Weights of a small transformer language model: width 160, RMSNorm before each block.
Each number is 128 + 32 x the weight over its row's rms, rounded and kept within 0 to 255. Layers, rows and columns count from 0. Numbers have three digits each. The size before them is the row's rms in percent of the matrix's.

# layer 6 MLP up, 448x160, rms 0.0694, rows 299-356, columns 0-79
090:144161159094157101147077132093103114230112052176099091134109140106089115113186160158100160148177129180186142172105134117185083152144176159111127157125079148160105148151107095136163121102138091161095163123158056097121129096194095182165107144
106:124132117153168161184187109142094102159133079119140078162088167166103197067158166123125076159172119122125125123146185142087153148152156104136171057130098078132187114099102157139156074118098116123124126075083126181130167184063164111107134132
109:136119073136151173151131108108113103171131111167112188081081127083178100063094200122142104173134122114076139114145102117089144070138128111123106155137156108154138133091119115160104132156138127082082132100113159149134135156107126122172099092
089:195163113075177178130141107108160152150174168162146093144160106097124098209104116145101101176083104116209131086148101120170149097132123145165112158100098122099139106180135114110129118097066125118087151164175090121076157124135116143121097110
099:093149133153175118149155103161132107099111132095107156122121087107112109100064122155197106113144130101135142155136196075194135163083151138099125094189127179168113154131171154100120150133135155118124194129187096104137100117141154120144144090
122:115192146110107255114165126136157137097100126121176124133118128137149127125152133126147134093106133152108126140214098116175162152148073132147125109118206145112088075112089108096212141142148167133136078120131195075166123148144116134166145187
085:158132113092127129126197074109124171189150145110148132106177116122114174172101150089142118162144114145155129190161125136140186090180081145155144110121162137105077107097179086081094169087112139176167093153151161116095127176139101176118244131
112:148078125143100164165140164136138131140142074142128114097111168063145145172142062152093114051158138103164164111130128125114152111083134104099100171108145090171098146111104164125162154123147125145133084105081100071159113137124142100155168124
098:114095146114145128131184156087147132095054122131130108161172042164141120122137111142149141091077147140145098167140122129151117116099130112097145108091138152122122145133143139112089077106135112107105148144139176144126121141131163159126099118
106:147059083135166106130110080140121165102186102146134127115128198071141101184110118106118128137141072125134156160072128134083130158124090152141098105126160097116176196117136117184151191130093163167128168103122098157199078123164090111140074147
111:133059147110177155150136117111133101131151156107119122132114090049136116069137163180092161192088136188100087128167115178114147164151149081107176173111118104123166163163087109179162076120101126114150093131124135108094120101176141106115061127
108:149164121160089104162164161172115109162133117189127189212093061172099102120194111148094157119156174152133133120158142124106142101149090096120138119109101126160175093093139169201141119106147121146179121126145159108153171106164135172137123119
084:109107134109112118109106181177092162109134175183113142168114138149091140129153131160075146118103154128105096151050136160100167132083098153122124158128133121132113170110123104148147171090131105125114101123093130116097168110170105187175138172
099:117162160073143072110122093134154161122122111110182155123106124128147094128170156145101116182154157109165099110125144157146202103144115176089172185099110139130144101131106164174135063150196116183145122117112146123152146119128135148106108092
093:097125123124149123095159134129130138161178118144063104085156175128084085119104197153121163129180069146109093090161162109129117170105146103130075116159156147107129120166149155106168118156138146056105132145167113120169135067115105117111139133
086:161141132126110143143078147103157101162110106117084124112145101165126098137140051148127115108122147156193102136105189140158149150052135120157046149151126142091132143194117140148092086114112124059134180152132082169109173128114071133075154125
098:112138112146129113120107154080110075131108176129141152168132177190141199134083169095127180168138108123094129116149134130106074136128103161118138146134117134093070112140112154164160135183156172117102088144104101050084147090127092143075110095
091:174137145164113116104128163151141111102187105114146129068084087120163089105086163141118148178092116138103116146093117160134107114218072151152167140071111118115100167183119075127102084146109174130078085100125115141132174127132144131129092118
098:121097084139120153134124153126118167126121109089110145114097139100120113115145080085110129175086203116101182110153146143088070122145133116157097097143110076158142188089122123073210131104085144109102091086060139071118078123162136149165139092
095:090089098168110159079121061114143081129101139092122155127169194142136126131094131071214063109100148116195122163122155126183112133091122132093181133102093110066124126156130134135163159121160113036115146124156124177083141156183106170129093079
108:133117142080124112135094056122132120144084122119092106083132137136151138053071155175199153113138111160139124192107123121104145033137134119171134142100118155145113188144209135111110130117136098115173133126139111164175145081172147151134141102
095:176110111080095103115211152114132124160148120149097121137182166065139145112089150103122176114117157127142188179173099113133109107173111203166082164116078134157049157139156157153158113148169131076186147192082121135141115150142160180127115159
103:172135112097184149101113156140135168158129175127096123124081103130134096074087136113082145146119103170091166126099157179115075143162156152140104086127076152124140138139149128135081113154112197092125116177142108084135128125190092126119114134
111:090167082123112146126138146173128138160159103144170169105166157181134073063173153138102128119131163109107149065086115079120178098189109202130109115139098112053117072098075135142060130202127139144115124118089137063104071122087114101058097093
105:143123088113118148127086154167152133048077140148089126130116178154084136064122132184160108080111128101128135126140129130119136066108119129134114137138072164161156215137101144126093140145159146114095127138182127105077110152202138178080198166
101:087106135154168105100137167094078141131115182175168097204130088147090072053083155107122106197120123155151120127055146130137147142160183158141152104087119186073081133119106135157103139126143134073105159104163145154143129178155173139085103153
097:063093124109058053140158182164137137099129165166086127122091084112149106110099080095125105132188057122054123126135083141159105125129093157143119146134124099149131150116142171104091075168075134117093102157103186091129164177122101112159145144
094:088138144160118133152160114089115122123118140111145178151094082135174145107172158140069107110149127162093134097163115186129155127128107165067139143111122098097101141164126134115080128130106107124133070122150128166107036135074151106186097136
095:095151120089172118186203116159092103165151124116180089094139173144166131125104133105126102152174141188134102189153136163131155114116135119136173106079150138115101138098121082149099143113116119152133127076144185109179137175074045129092105160
097:141127164103099107063116118149195204168153070131105202129165124107148123126118107099144180028141113127161078122114124106142137127135165143109111149159105108150092164161133145113127172092156151111155069117143097132185154114079130175169161154
105:129077145133106099093111079125098143149130087180137115105192121104090077132144129125219176104163132159100176133143132126152139089106182134175063113157124100077145089084132121114182190081071119106104137167121099135160161095127117076109173135
102:166092123113113091121108128193138163130129029155120139138129111153172114165190073123055136074150162126125180079159107159110116126148176051205126122147125097133094165139189201105138149086143092090158102156091135118106150100159172180093095157
090:123118161141174113135179181074066118133139164128144144159106165158137171155134219143151108158167140127054164132086104110089143147141160158125167119143115136086104122091084120146117114113102153160138109154104102054114116155148162101086157157
094:136138157109125099126106082117139173093125080131121111072167135167184163111155105172154111114092051109114100145149153154142156079153140105108154091074097110124122111182145196132158163123130118084085129129199139123124191176178107145111121087
101:150150119113117156116092128149089155138151094117179111121160211168115100129148152150080076104035167122106123155167130125106173079128107103109126104185106089166090122092102083109151137085137154133144106093158068120115160122093096147137232143
101:092152081119103133196190158150174123108149176077137080079107105151124145143122124124118127140080118116071093152116085116158166123074153160119120167101100135130061099134165131128165112156134140117141064128171183141088136156161077141162092092
096:145131152097138125110026159087163091127191178072115148102134175140170168100101137179095161157170128159132113143158120074085139160163108096165131211145176151088182091113105153123115129130102159136128109132119091188081135158153155119104128105
103:147117173119099167082117130100138161093135118162136156077097117119189070173098135103162120126132110121117135083105118139137155067196076090136126107114181130108132149084176145189151198198099096109118155100128100070143132091091139050188135103
084:135145149165169134079147093130151126164140125153195098182147097175151111196114100177117087108108176108116121148157161109166150145083193162125123126084100157128124083142145144107121089121113148132098134138117098056088139130204114185146140115
105:119161119139115095161141127143108171129093102165194114099127113115179122132115185102187161127069145163106122097099132132161120071119122125169188117071100179101147097017144099124093164168177117179114078118129172109145103142075147093107107097
101:114110079098071063154153161195165157083133160140185163118092090158084096091091125139175142094126137096183204144158131130101067133141102097168151167112149190072128137105164111088123118148076149132096066148102155177176098122119197080140113162
096:170137194114142105117174199192126125119194164155122119153167114141145174135146118086128091105150142116160132099053167112137166140160117193142129154119137107082131162147111079167116108164128152153179122165033146136123107162149183107134163126
080:172076094129134167183106091073136119169116125070160120144186133143140123138076125235130141121140095120140105154163147097074104148093144097144126136139140079157101126190150066100153155144130118083132084143127144118134120119042188123090134045
108:106114131125180105126172166147098128145125072117185142137129152145132190168093099076089109092134146152168070111127131105148132133084087128160152126146125094096116115116137084139090122189171163104157100184151130131123141115146086121160119123
100:177129104160174119184162139093117087109100109115130059116148150096153114095120183112129074119109118121119166150112115103149114149150101094122065097122131140112171138155114068107132130128139157050154100100083110131136073125104128101111159104
098:118125106092121118120141095174119124068172143059119121140150142160147137136177124137120062139118164157161127173148146075116103117249099123134151116144110141144125144117203156096167131119117158145131131165169171138102123102109133138131157122
101:081181080155114130189125161098121094112053153098124129146093130136119115093114128093121085153123177116100123094122118144128038088137141065160082148144112146126095163150128092112177147208194134096083186152143114158124136126112171145200148167
099:185124112128131143106083100141121140136089025154112084141146143102114134111065142118142146094139075138162098146074064137107154052126134140090117138132163142122108133155179173109166115081137039184114173103167077114143123193164138073136099123
096:164123141165062101175118132123087139205143115127147118129129169137109188115146157112162133134133175153112097165101180107157169157135171163119129067126096111138090118103135130146129178130118090208045181138188116108174138091083075167193172162
096:165147121095127177118071143095131106149111112105109096160090107070139100144126093162130104077078162166120060133156131123164168118130146047152113054111150130101167123149138194145183150052131117125140163091141098143165162126166214102126173163
098:109066142168139133107111077129097179130164084145119183139177187120096160059160131111098082101124138136164132140112085081110118121153163119141131114120108104109139083141129102099125133125162141149138178106081172188147159132110172144146144082
106:101056183134106083114155122098176136122165184095136096174091089088134087077117099113119171145119158157083133184084121114156109143101136141110100174110098130146122120128142103133132159119117139101119071128191119152046136123187104088127178197
102:124135158193133092113167111116135052123118159150145099145104164152085048130142122158147140164096143163174085176099194106120123180089161157115124168112141165107160089165094116175139092163098135110168127127166173124133190128136130153071167126
094:148157113156170134125136138194179156127168121080113116135088101119171059112137145123141109129072111133171109131130147143126098114055147133083129102085150157068117150148072089053129170157096160132130145117192142160122113144136076104141098130
109:161158117115149145102143154111140178118185142070172082086103104119109101112092203110185117114097109075136111115148099129124141175077144112134087108146074158100099112077068083118144117217114123094160130160123125167189112070149129141158156124
101:147135072102126185136130144138125089113157166143113128171093134192040143106110176057116108161170120068098171109147186136081165122127101136121165180164068111076134109089118073091108122139140182080202103123111127136101096106065141112148184127
093:150090122080099117166108143149095101095100148144042106203118146113082158141109113131170102161114096129089118072174156083138099195143121055126113121101145121059134123109151154189127151105124148061077119129132063114159098128165137095111088129
107:121105063105102102178171193164134131107172226190108149066098119142091186097182064092160166123183130147053187092108167121097093062100119122126139113147111180111120135104151133090132112156103108162105111169142143115139114191148111162188140117
# layer 6 MLP down (transposed), 448x160, rms 0.0519, rows 299-356, columns 0-79
088:144063113153114164170193092093125113146149146148125116079131165091112157113166089133146112102122156165074119081128084098068199099167171124160157142115120116143153133113120146154125109094141078071135146139107132167107072146205110102096099079
111:138127139149122136167182140171085171120122087159095113149111138146145201077150124085165080092170109124161121122119183157108148119151118137137138053158097069134159150164070151184134086159105145124073118102145130130132101168099154181110159156
097:129135101138085121101099190163093119127115042150156152074100151079113094114121146130174131115126138132135138176105128255159131130213102150141118126157142159123165178047120121115159122130128140112082132094153120105081118134160106132135134076
090:161126167092143137155177125098129113164134142147179133160104126102158128215101118162107117084132073152142121079133130127101161070156126159198125117151202150093173106101092063114178176102127129118117112104163094117153154132142131104130126132
101:101116147140162169132122176106132186139107122149150154110096190068170154158121102118152078154144114139132136166060084153149107125165175087102109094119092159138088124095137099174123092146121151138153131146141121097162100172129144174169128128
110:166130076126174080157105147140105130136112118166144082114165154124145107059056130153136171151102118121105127102113128112062041083133165135134081111112109121163154129136138157167139144101080098098111154117144133153077107072081167117099105152
089:143195171106082112175083124144116145189097134126124107099180099106106129116114114116130101173110147086113088171067125129121128150132120071152144128121171077074121157151142159141188105200113066182060117101146171109126172176143177143193184137
113:108064103166105115130123123098081138105153075155182119145110145071130185217139112125065112135120117190147161150137116147133122143079113137064154163102155152162144187121125138145127147109173082039169167090076125142152122123124134125139108095
105:160148101119132112181144098137136134152122124121130105134160147085146165170098129086148136126165133214144073150191152180102123111128140160136134102077114104110077137141125143110157205142119160101140162144078050253104127119124135174091112105
102:124077099075100146135061169136169190149190121136113097169078124114155143177064078122111148133141161143120162126077163156143081069107170097124125162076125110125121132177120129102099129148081179064076146153117163221130130138114135079159167148
111:145145106126163136061140136115155155136124067144137163152087139126115093148147090122119173101133141069153142175147193044108167108125219121091090153169083091160134173135058158068164123115164115102154125127160156118120152135125059141131180140
097:154137103143100137163127101120138150170135131176216156130120078098054115102150095146119134109131160089098121099124088062126147138128118103097157106159107160122123088105133122188125111112122120191133153061132133084114194136174160106109091133
082:134163156084125164153149145118093142132146093114162109130185114125157114165147146141119062112171100147157170144118109090164120156127208105126193090079161127147113112159102166068117120160093120166135177115156075138146160137083155076095090119
105:102098132152136122083117133125077126151125099060162066126126123143071161185141176157128135102092137076205125120109162110165140155107109092136144113105164155111074091163170184131141147158136080179135071156114119138137168119121100090122158091
091:119100098138177132088146108134116126075158128170114121143066152144129170171073107125123121203147093121128093153128124142147091129140135164183103080131133219146157190146103134076124110130143180089101156158106093180111111088093128217175090127
084:137136156172120133102169168184122177102115185104131151108117159166137117176137135101072178185144065146109101108168072055164160061147127138130169109147112146166153141108132062087131130123094083196139111150148162130091072099127133148163144137
099:145128132102118100125140112112116133162134129176122170129181138217100154132096188125180120184173114117094101081132099106113101114115173175149150120141100150118117191112075100158169102201113182132172068153110095110100175181093171103150133127
097:161113139109182162155090108149156108115105163109112133085141117115193131098143116115085110163120156128112078156210103214104158106132153167176192068171079142110146122147123141118163189103114118169099121134143158120110114120121163144119151135
100:130124183093182119096127177164121128119086152127135113125096099112138125134107127128158209175083202105077140151133134071074083155160115109142114135150147108205136152111121150080193106107107085118107158222113104189111116156084149118077127075
098:168130083128138118147142098117106164101170101118117111151157189149075109142171096161162116102118104134150099109071152130105177123166167144128112072180097186063075110078156155122149179074111136216159161100093118089226116096174080173167140150
108:143111124144158131148120091105067069124104178165073092163095152122145136139086134138140151181137134122139114172104140115139133114152165097127092148108116181121087144157193146105102083117156108094117143141139112145136119125173202103151132105
095:163137118100124153120160149122189111161178144087170115149153106175094163104070091117125102128166148121059138133087090076116178183099146126110134148100125097191170140155117132132119115094118098129114135068138174184122078111094140130166142203
101:123116100079190140103073102097145126148101119139152129133133133097117078105163109120138141074067143175081099160139133221147091071136129100113111140166113119137132127071119126178183109103181103134178077163130144107143135111192054130174146141
110:209116145155125132151118126105085107139136199089145107110085073114069101121141107170054175132143145117142089118107126153098062212102161110165110090089079186130136153142163132121166148069106120162102155122132057188124185133126136115108131107
105:132115099155144163130083131125160094043135164115143137144126118168136174035116142193127158102101149137084130147134093129106121131163120092091095125083070128142171156109079104097142106211109141090116105195128137083099087149185171130134128151
102:114105062102155139146143148104128091128067127129184121100165139153191130132179148144123195107152129143100093095150110129068145151097066152124084107080126165101129183123158127136110164145116129129096096128098166142100144150134161124118083083
095:134133118129099142173133136149150091108091140127105106079061073102124107134115093140084138101120154104102142151158153182184142121152142197176148102104164080077085060115113152099132118118097110166118108149163091136151113128078119129164072155
084:143151130161095104118149154097149127149099118138127072142123085107083128093096053139142058132150118110074083112120126090152140174168119122110064145131135082125135146101171151121065110059075100121096129155149117120176087141168141145087110118
094:101157103155156093139111143121102178155071057166163178084098176128168121168163140129076138187179072129165134132186181149165080083146178089110116148150138115172162135103081136150184183073106120153150119074123128125166118129159123164109170150
100:108124105147121119144153124151143151070174158138122124120156143147148165134104200103112130093140162127073103089110104052164078082149115141116115190108071131146144132095102112131145089079159140086078124134171095145155100149129101082139143121
101:140173143156157175146114172163115137143097128126116099177076115132166208133122147135044087129127140049142108121097195106096136158145119119106110154122118147153127146189072188150110053186142153135138097128089131098077124108103158175141102126
105:147183159155152146144184136118118087132157116115129208091170147162097122170196149120101087114113093067165161060191180109127084078102147141122161097117105143125120114153098144102114107138113194156114184135110131089098092121188085080148114093
084:124104088065168162137145097110149125122137159136139169153080117125129162095119131173133069123205151166128158134106182183111135119090203143094154119110062105113113113182142183153129159126159126136099158139100152155114140182130134131137144164
099:129142150097097138106142153077150127140131047144137163128109083103111094139165106142154111092152085117134105105115106047147162127177134168100113118066165140146101048169115123101157185103135179118101129159157183136122137141183160119086136140
104:122145063138078152083092145150102148133133097118105112094139140114076079117147191146120158145041156091159110149197073103111215128172098084154102073162119119161170139131144098150173121132126131141134107128141164126093112123107101142144180107
103:140073078089139139149113123049145162097043165153148146099094096184104130123128157162159117133080093132171127139078118100131150089118135116104145160072113163130132161148109114139111107183164201143080096166163081088081160137072135124178124176
100:165116156105131127164077154096182130137103121160113089107157129141175154119089078169120150103088094161151122107133068117112157119098117109183188197128163102094184092103132190162079083141133098207114135103138145150090216169095169111136123092
102:142119101113096119172090154191141137114165103141131069165137156180101125113128103160097136112112127206107168104103072101173085156083106109112098121125145082103147145149160108128109221146156165154093140144146139162121144216137147130143174143
090:176181125120150131151130056134159176144144132102139117140187129169130105120068149113155085173138160138169124177093148144108159164121138171073132124080120173130108163120123097197156111189108118108157163087130077146063167131146167170173120104
101:095136121140150116143126156161135153173079155192135127091131118066123145077085138163066227091061139167163130086143109026196163125129101161129083132161122123143135100118173102126148169159143102197109091119171197140138096100141150105174110089
106:158142144068084100094066126184121138129090133173105160147071104055100168123121102147167134079180152103152180092148087109136132112095080135144156163052133175086087098116168097084094101210112122104104111161132176148215106093104187146147090119
096:132143128122130074156115118090133120139110121131090085133087141169139116098120215156144154177168157145133147143134040081100096081127103146129140089142136159142103123110108149115083142095147121134123160125141145092154115133085105131120073137
084:142145146120177133078145148082155106129097154079153153181195112140123147170050125135204140067073121101164125178166158086145164138079194107135079117144149157140119125127167112152181111124176099161119147182130119097127167078088148145162159117
112:158178153123140116133153132135135124173156143151089073181150133110080109119098150133135158142173094128068114147096172139126099198134141144072130141124107146179142157161142158049147141092111089146064157129167151111119150166129134125143139129
106:144204145114115112150131132149111107094067123120117129115168141085118086109130146143072132143112158168116136131106108202151151152087069119174136090084137174133216158115117088131155145120131109060179131119089135068116112152081143125124151121
091:112134138127160148117091084151161155097070109085107145154164122123152191093142127107169106143136136121130139115156130000100086124183209144097128041114156182087108066141196160119137140118111136120095150116169146158093145140111137143120144117
096:147147128095127188170122103130160115087104110149123116179101135113105094153136122114096125143078169131108142095110119090154037070116136083108108139150148105110097147144112108153145124135152075171064152108147144138113149140168148176141168131
099:131151120125159145152127105101077117095123159182117149162160115092114164158154098096192147178161100128131155166120152147117136107109135130092099094127190146154094118110125118161156126089132118119105124096088107180162110163083097124099122110
098:106150141160126100107145087086062141119170069104151146127189162134092127164108092146199106087150114110149126150126152113140100169194163177142178052136068134118086146124121125133137147090066137120147131066106127121134067109138155136090092142
094:112092024123142071125149173086093105111155085067097138119114149097123110118172051130119134124065068162121153098160084045128128140152158161070147086092124156116177149105168165102164106103151128116140090156135151094101098168094123111088133116
102:062117155172137122160150062156076172124130116147131146142163147175103151103156121135156106151121147126163142186120158048142087161112128121113148121168149134118097090161114129109148113161127140134085164121125136166155154148126148130121131045
095:157135150116141103137155099078122177139108131176156109148185147160114134179155124122173110117109163101057161144107129116122157111091100122167145140149139166124149067062089169124157120103140142155078146151170087143043137142126123181074125150
108:142130100120117104098196133127111117184155099113101093193107166098098055107096109204116130156084184155105136125150146116137141139153154116201113171101093162156120170147134106064103152158108181061144140172149102086132107153148118131102129098
094:134180151156125157117146090101165143147136066180149165136154132094130145166108193096143091158161142100136130172134145059167094150123083201036158135174085133152104176163170160129103126146085140095087101115136052186161121184087128110100170135
110:178173134112130153117176125182090136183139118100178112128093133103120122131084180092176143133111060074196147164146119100147144154112108108144109161074089111109125158133100077152118151122130096101119140132101131149146131095154121133147155147
107:147104111131098164086164091171122099113091098101101150121132123094094103108134185132148141132109109100163167078107095187127070150132129139167117094093095170128163193145103098151137090120114100134125115077122122154183168070064102161156108138
095:109135125125074114141112146150118166121119168083123132099103078081167127146097115120177093143114088136133127177085094070111091094090140193186164078118178201113122063146167121105171085109118117166135181157102129140108171135094104157105131141
104:152109183148119097082093090100083155151103038062116080163160095097192119113093199129137104128087076139194090161100104176124133199129151141128087155062134116142091141133146109137143174129146117101116121073156091148100181081122122092103121128
# layer 6 MLP gate, 448x160, rms 0.073, rows 300-356, columns 0-79
106:126139118112172139118149100076143099121148134184136135116169138096122130141123145188135159178130178104106072157152109082200151126138168107089086172134165100166130141132149131103154154078130110177115202140104104160071175109136149127111088067
108:165123117130164165127166122081128142140157112164133158112095092090209150088133177126141103134179173091102152113168159103077150025136116075099149153084143141161169108117120080111113105143167129094108150129120154116077136175108166143163140082
087:141128129120053056147173117139176173135116140056098077124120148091159075144068084189147142144061114138119152123163138125166108093162117155099150139089145136106157143141155114145165138178112128141084077125150146169142160125082142130099045132
100:067096166094142175102104090120138133141124128123168196153108145066137121090085084135144134140147078124124106138088081156152096116162082108136118138071063159127129121091136111167140108136079158132085101137162136094127105186143165139125112080
126:108115120179119152153129135149144138123102140116114159123146157121112158148133127067125173117208132113194135113082122136137163121097091107145125211196097137176130171172085196105115113127139153123145140152099072091097139150108105169162167085
086:093109122160075143169080112159107124084106150161051108157106139175141223111089079132159157138178109162145112053137085121117093108122124115138106112154099128158116180102116171138178178152111072078097152140129105183129128160110139079162089127
109:129133152112161134130106103127134131200169139091180105140160122072135129135101112106202160141167167097067138089102177124106037120055150146127117151103148179182128111189088142100141153154097106132118152111094150177052123150141139144095100176
101:187138126113060162141167080096109104180147156070106098107119158116122167148120101144133165148127125098129092158184117170157141096087109105146161123107104111085101119171134137156145116107098110134181111163137161166136148122162065161129087108
110:110158148105128116135155128104141091145158149104127144113171137103156171130147164123068085175122157107149130131145130140131121197165099146111108178138087132158157093114105076143119112192201164157144130122087100098089121132110134166129154126
107:066120134085081128111081137117094129112153170110096122095164057105147170088035193162171122155169112103175105128133128165092107138161083094129178122106208130089098084082184118128157200139093118176120121104100114169133153113135142082123095119
100:084146152130112138118105112107141138097091146064134108097165178099153138164083121101164120177137082114082142149130139144152136122145145175139183143094192108095147112136126080079134148156110159120061120122117077121126107120074125125091113109
072:105137109172147167122137107072138090110117146157132095089167137115157088158138085059099143132127106142130140108153138127147100168113104089105116110070105106165142115173097140113086087136109145065153157104130181104103069140138156075101116087
102:218123145063063160137143146084148129150114197107102147133168123115175136111085221141151116139138098136061162181153134164096073116141153170143130141084124170107099131138163080152104103103073109090114173115143172109130148133167125112104115150
086:134119135085155141049148111132138122096174072136071129157110119145105153169058094144064169184067119134126129158132075098139128141148127169218140148118165166109143159139110164115143104127089142126130145137066154176149139096139136143147142137
086:119088061124148136102102162124101154153069135089125153155137125086184094121066184102152160140091124107090138113139124145086088155186126139072154085077149137053069093106139171180092151165071204160115127126087103087156191133158155128149130154
101:199165093124109182126118162116146130141108108096168108150146204089171192175079130175176111135119120108094057153161129100103097140145131109114092165128139167134090141109145165092176126122154177147172115125136148121178121147117137174097171107
093:147177170208079116114177135120160132176150167123138125141117150087089122141122124104119131156141157113095158086094175083148100122142123132092063149117137153144113169188043088167164072151135148100187156036183096153186120069153156117117062139
101:096153111128103195139180097084114095130133141161180088119119158135132118134166113072148070119129100155139100122095104122145126126094128183074135059147163119121111075111104102127106166170170169076113078116130133098128115073183130104121147126
093:146137097140105108102122128126120110095164123159093136177134171116103123119166134187145117094149130156115127168083137149087132097130115148106138081180146136071078071016113129105130171078162173244098146157129159132131138121048055114118146126
117:145198169149118112062151059104136118145129160146108080213135144097082162113147183146143152182121088096219133129138163104152117156115153096087075165138106175087108144161148142112115117100194104119109159171152106141103146131103163084140169099
089:085109124119152165118094135158168135053076130193176162131147168140107138082160166149124129153147098106054176076113131165152135094102143187088113143150148119125136142101064160133129132113088148174070161119091183120171103138107129126081118162
097:145126146165099127147167092150109118129189165098111112091113118139136193145087165160118115186166136125132188138154127097156069168131151152161129097147100132116142101142145110090122137183120175168057141111176095103095105156102173123136097114
107:115087138112109130168169141135120136135151136090100117164125188118087147155168108103103152151172124113068136122140137111128196132099180217159127142146112149150149116150071120160082104126148106156151143104141162094100100149097089130098182128
103:154134177084111168124090107075141112093103143125102080145148095119106151073091115177220135115160131146129079230185165121110162144103145127187109187130094125142170124187139116096159150079118053130122194137179119152086146141138102076081118142
101:193104177161118065099156128110167114151159074133076129179131118093103125172191159144080076103097113152132091139133135103118192097133129090126172181146131103140134116063129111152118086142149145157088168133099135133110138116067091135116175137
094:083102156176146091112147102108157182164164112143153152176172148120116089138126078057166096155169123147139130095131093109089134119074101091068105115141134114164129139121092110111109123176147140094081164120123155136120152143104150185104190129
091:204134103112115158129140129164120129109138128102084117089125147175084072193130117091182144158096149134115127145113134076151083122074131132164124089119132205101095076117088098130119149168165190116145187132111142060108190093160147160112197111
089:123145133165144202145150158098122017144090124099169153094107145158171115171145172125141092112104147180113134105168147111140066116140175100055126132127162141154155112125143162119153099127168153067166135164125135114116101121093128150076161126
102:116124147091116065108151186153041124163137123159072127152138114095145164155121132144129160105167116154122083136119129147118154107159175193104146141117081156134124148158063152133158112118110111067129110170147074120132099142045155083106218110
115:119139201099130152088093134164142164116094062137109111199120142171137164130143122114094116149087135108124156086070117185122159183120118172145147141112110160156176180177100133185130114131115103155147073168122145096112138106123165149150080206
105:134076066061098113093105080117162171111097129070161122134159070073126139079073189132146165136072160145149123193123127120132196154138160151123105137099158134104151156148163127142142110096081148107124115112127151175128134179103162105179068105
093:078149147164163078123163197096069083121149131126144120128095150143123152126120221167138127164146118101066164135097124076105122091106173164119166112096135157112115143079088129177120122169105115181100113130147118082114080120122156075091107155
094:100147109131151059154109130192121111128175123201099107080132135097171084155098113135130130185154111158117173148130090121164156117180178149125135109115093140102139155168122114122110091131138093139106100118159114109140170161101145085085160125
106:084143148113150178141128157157142128168134122114116095117122141146139168173172071075119094070185099043081124075130174114175059136108160159148114136154129159140127043115093165123075130145140163090104096164091114069143147151145107123149113103
101:123170158141105111131143071161181067173182095110091062098115222089137163089138079106104130138140112105135151133149150094135128087115175138160118101200109120171120164138175156146106125099146112124139156124049142140135149095191128167127163104
092:130123107116131133122178117166124110127060077208144103111187090124106121156106100160140093124123094112129112125122077129146108084097170117085130183133170106108121121142133160139182129128133079180108174123134145114121188117085162135156141102
104:082160125102144129157154184112183091131066200143115127150104155126145137092171101131142120114102154162112088168120106151109130142123107191122104194104082165113104085156128138127059047082188150111147075152119144109147144136147129156129120119
087:167107129153149124179136089122146123132120113088156094142118162134129137104062139095154120140173167132164074150162119114127136142136101176097124159091139175116082179146132090173164134168134099157160200116146128199082164139070145138121117120
102:152142145139155172157137100132145078161103156094077130102121144135113151082126141126110135083163121129080145139171158114125119110116170040133093108164116083127116118147211187143102128087111119051128119114131092124167164137156188151155117162
103:108143118187115140131138165133140165063164126158174181160116169171090122068103163114145147138092104083132120138132105117125150141157140175113147120135178145135134094067127129115174174121101118164091197125095145075091147164093134104136119098
096:056136118152131092124105124104078173085156132126163125133188109103138136006134147091104099110202141167121089124092130160158157154192134070080161130132108141128162121150139066151178147102124094139063095118146120120142145158151159123102126135
086:113191195127199118056145158124151137112114139168151173155115081095118151112101142082108131083092124117117135147153131102173173133134112141120129139106133180143107142089117186186156135098164109136130212154106129158107142116152093120156169151
105:106118116122114164109085089127112173087150107061153198126092164151147141087135124153113101141141167114115150095156091165084131044153110140125179132113147115113148086056134078160156168171101108174109165147168161147161134105185125123085124099
101:209170133147125151203153107082120074165101096101131055151166180114151146119093157133155123144126083123121101146161126122127095152146125117090110082146150107167155122175135101114105113146152109080113115109062115131059110122063166150100180092
100:126100161170081145161115113101112108177118158185136077157123119091111143176000119169164175149129072104104115083099096139119207115078166128137139162121158121137115125125102127167116114136135080139093122082100067145141182118153135114143093126
098:139147107123057156142140113134141147117159133103179140136172128101112142132136096143145188129120159119148124124119146085108131113098151098193128055141088120131109131131134127074044168093116119153122111162092100138061139157155126178149164112
093:167149167083058096150141075122116160113100181179086078111072102159172081137171129116125082201148099134110145122121158121170060128149171086118085122110114136119148083066134099171076099144155123120100148082120127082147170152088114112136101127
090:099149101114149143136127062177111096114136114127146182160183144152120166182138116162156125111128138049128164127170093127117153154155111164142174044137138110071093150135106158095119132108108185079130141116071142148136101116137150122012083104
093:085103151108139159077077068087117174084093162118131126113123159165118122073151129059100131118109171076091194140130160141095112105160136138083121046110139093084119124147135153105158126102150107128123121119090148103110124118116152112118123103
092:176150163167133121117180112145116081176092143176065069130145140141136101147095119146193139191103130092107119149154114074090153174084133137145135126159129149114101179138106143100175097094154121094113174124145061133141140187103108146129107159
105:119194077141142154148143091140094085133165089099151159133154147144057123159180110133098113143111169129147102125141130120159122133199105121137142151205153133141144116122110137076120158105122153154146204105087153101189123110112141191165096087
108:179087165110054102159125114136134151142138095084105126108075154130126103103146132100164117164136177154161130155083121129135150117151112122140174170083162213096091109103139142148101154187166107131128191162176135161140117149134167084129080167
090:084109158074164111130139115090078106172097146175111128082165135071108136112155116109099130119163149131108173113118097158117136166169113067176067202154131133178162131131162143121134095082185123122148104068114139072102102087130183121118145109
111:183174118140061135152118113122159130146122167102097176119156132178120091182158140139166134159147113086107127105154131090161143095116128118069113126125102149073127065055091101135129136188160111144114141121111112144104136110142074189113141123
106:127135111111151213144114169106135113134174174125118097170119164176094182126076171091094122151160132090110125130156173110116171036127109122093161177176118054183113063103148082078102147158146182127140170141167123133051090164096172095128155085
094:056085127109109126121165096167140138080126135123184112070118069158141111170109130136202101099120144095139145140070095108132136058127126174129164092109157189098112147112129121118116166090110089156141113216075177124105140142128133169127120115
100:131151096100171123080163112171180100145106107157090117101119161127112124158156130137142160148132145136145128134129158167153123083164165167139092132154125126107155170138106165113099147101089170120133083158054211131154116105135115134107115119